From a checkpoint of a small transformer trained on Wikipedia: learned positions.
Each number is 500 + 40 x the weight over its row's rms, rounded and kept within 0 to 999. Layers, rows and columns count from 0. Numbers have three digits each. The size before them is the row's rms in percent of the matrix's.

# v: layer 4 attention value, 384x384, rms 0.0816, rows 261-286, columns 240-287
# o: layer 4 attention output (transposed), 384x384, rms 0.0726, rows 261-286, columns 240-287
v261 106:512523476496419460499494543503529461474481499509462518507470500543472539464424501486509468550493584514508485541643556440525571601454446493549508
o261 106:544470512512547496512463513462493508515534488594425517536497470546450465549520543524490523551549523501624550607434440538449478553510477572525501
v262 105:548403478461466454495489526436496563510429500540521577470521555510613557525508591433549516449572513548538501530535559410529565492532482453506441
o262 104:530509510534531500519484522421475561520544503451499457508469476533427484484468574507516495452474547457534490535577449475601558485515533495534587
v263 113:426502487500526516478462433538451511505528522497552547560487529527532599472526512477529444554460484512453527417562521472439494453527522495500548
o263 109:523506487532505496481440536435493499395524513508514507479454583544542448468513512471624428481512514527591544485406473428565533446513468514517440
v264 109:476465506556477489448572486511529513497448478510506534520574504489556443545455470450507488500540568472546430557451501462479466483487567394498507
o264 110:511508521509457550428504478512513540470533530412451499514512486482464557511541555417464569515418461537489559516505525472465582425555501533491468
v265 109:481520537518538494486530542377438373583467489548475517494479527465475502510503528528425557518495546508492441448527507418520502472439481531507530
o265 107:505476560516469557489517485507517465581577428489530480494493494469528415525549541467453486521547512551538444519527514551538513455506443461498530
v266 110:526469522522430475452542552493491502506505494479502496536518478500457519445555499563522483548546506494460504502479485534501459512516480527515492
o266 108:499493543570523461490467506493541549498507503574500521521514455566450486492444491447537489470499510502465451508539490477549448482473541515449532
v267 111:423442524508472500468524557525545517553509533510492541439535496514481516483510548491467491459572502537511438471454451535484478525505457529471480
o267 109:476488511465477540429522480590499511524517551537487439465513468500491560480398562465487531498439538492507520524540488502490512511527446583509498
v268 113:497569473483592460456531561484535534511535491438493502507522421481408530405550560454508540422576467555451526531486532546457500531534530505459519
o268 110:437535461494528438498489597529527520471451513439617528451496477496470509524518518497528507507497470408449507483502511566434442423502542559514452
v269 106:555458499505470473483506472534451498534540436479487484433534559529426573565540492599530446386489519520513524448544524423584446526517542495616471
o269 108:484492529493502451506457486459456522561453503500482469547502487470567509524481530488531533459585447513444527380467505442512547466437523555540441
v270 107:523463488470468513507585504544543491491479564460533533471483473486535535525533515586576465569425484599520437487478529455447534481519597457512520
o270 106:457478526487522530471484566443445570559501446505511442519525572491512465487420509486509485530524552481504500473587487477478484543550499498463454
v271 104:525504502479548496501510467481529422478532478520438503579492501551482488442525514402492419524414511526511570532493462505523490479526533518489504
o271 104:482484472507551547538449539509448565474629532512529471508524582495428492437555533484421565427552529477507459491500478592463499486526482538554481
v272 109:532444496517511507486541460450459464427497472504510446388469528530511521495517448482542469509466443509502509485531516434592535510546641510559499
o272 109:551527487484496476523503493543512555459413511599555464514579545560524442529418539436469503514490508472489527483535488516538459550534598463474504
v273 115:504450537460477459476448613580514480506422542483528514466482474468496586469531510554459484461507432481534485568488539473434519638482493564523438
o273 111:505458505508459538518510506458533509479500524441569484492540497524554492423507520493515498482533500497461445502402533532495489478494505525496495
v274 107:485489538503551554513431474546447469553489470484510488455480506546494532480535457501461478497492571491538504460481554549534558510505511546513542
o274 107:529510538484537468477507548494492526534553528430464497472570518505508519494498504430535479544472602469507541519433486524509522484521483479471449
v275 111:503458431433516498479484477506498537487494489501541540583458507502406502466502543417508530516553477500490442512478577434532522452495477576395499
o275 107:442455497514498523509510576481492467510587571515579522479497453472454479588472408459503535527421545509482479476541501444460557497542485511463541
v276 111:510524500466497507465538536505536476506363478503495498518459509478493574521512512524444441487431499383517485398440537470477419476497458453496509
o276 109:513466491531512542379510494497610571524509544491489457498555453518458527474541472492537428445509450518491495480485527506470512655487511549502404
v277 108:475471580545521437477462602534568471602512479522484519444542512487534502473552443511569544536521471470477491510505499468552476558476540408467521
o277 105:518521503474495466484467511509515549547521530483503514491597444530496513504474470439437453485451476570573440509483410526465492591546574446477494
v278 105:598521461577508481459536468486540473444559565480504524442534487428465469524544512504457603507498462472509464448473559554459528487478496488472530
o278 103:476472524545534554488500552539507492534398517476496466520517529509529549443506477511532565590582451414555494518506564544506465473548483522501523
v279 106:501497426527455510535535516520494476532555555446492464513490581470486516495523562498546469562426544573518509463556537516551500355515536544563474
o279 106:566478577579516386562521486501483510526562476557571519496514476490495515456425480441474427514534499468494513474485460529485526504542530544486503
v280 111:515532452524516482542541525401561514519450514546550524476488496534549510485422528460454443529495467510429505491415525475482464474452482567511564
o280 108:461544464503488515571546412511489589450447486489508431513497393510474506451456490497527564481502633528521451458502459582420567498472503524478500
v281 108:517507454458445517500506552490450394574484510472420512418519542497444507568498502470531603491425455424474540515467466552466627511498478432535527
o281 109:561460419509521511616506498575507556578494512460486491509530482515424532552466573514516516525536455490526490414570543437456472450449506450424497
v282 108:495525564528509504486484492555480505528576528479524497565381539420467584498560527492462552482521405517524468563517492463539534496487396464510455
o282 109:520524503579543463473458555462435493528470482458479531517578449404543488501486492553450448541494426521495573447454475470529551530514557580527451
v283 119:484478497497438560520537482503565456549567468527529494497506461457566499452551432570542551518602527481501477563486409469499423466559519488469530
o283 112:469480513547452523486485418496554520464521445499434568512513509481481505505509539494516577555540460538395463480515538440390503511533493424478532
v284 108:428500506485466492502464451526492510520479458452563524503501521486483456525533422555499513518466425539479540534500527498471441547440554507515464
o284 109:573431467562502507481569519436467465521470529527485573474504546434511460489499425476466529527539511432519504469513536475557554499459594535472535
v285 115:532514548456506538520541513503543434499468484461475457447470473568509491503450491458481512426545429534457518475459525545553587499436486519509484
o285 114:432453451473470488472470550454540446508478501471542496480476514523434448460453534519496512527519579537492431546497478422446476490465441542534477
v286 108:423494500492518502489525492513532523514466518555461467539528525627553518493497498510479464516559518494473491488512568505394502539512493490500497
o286 109:537560469489493477508495511503456509471482529408524468501492505511435549544548455496510523501452517519494498511554488511439555451491495465496580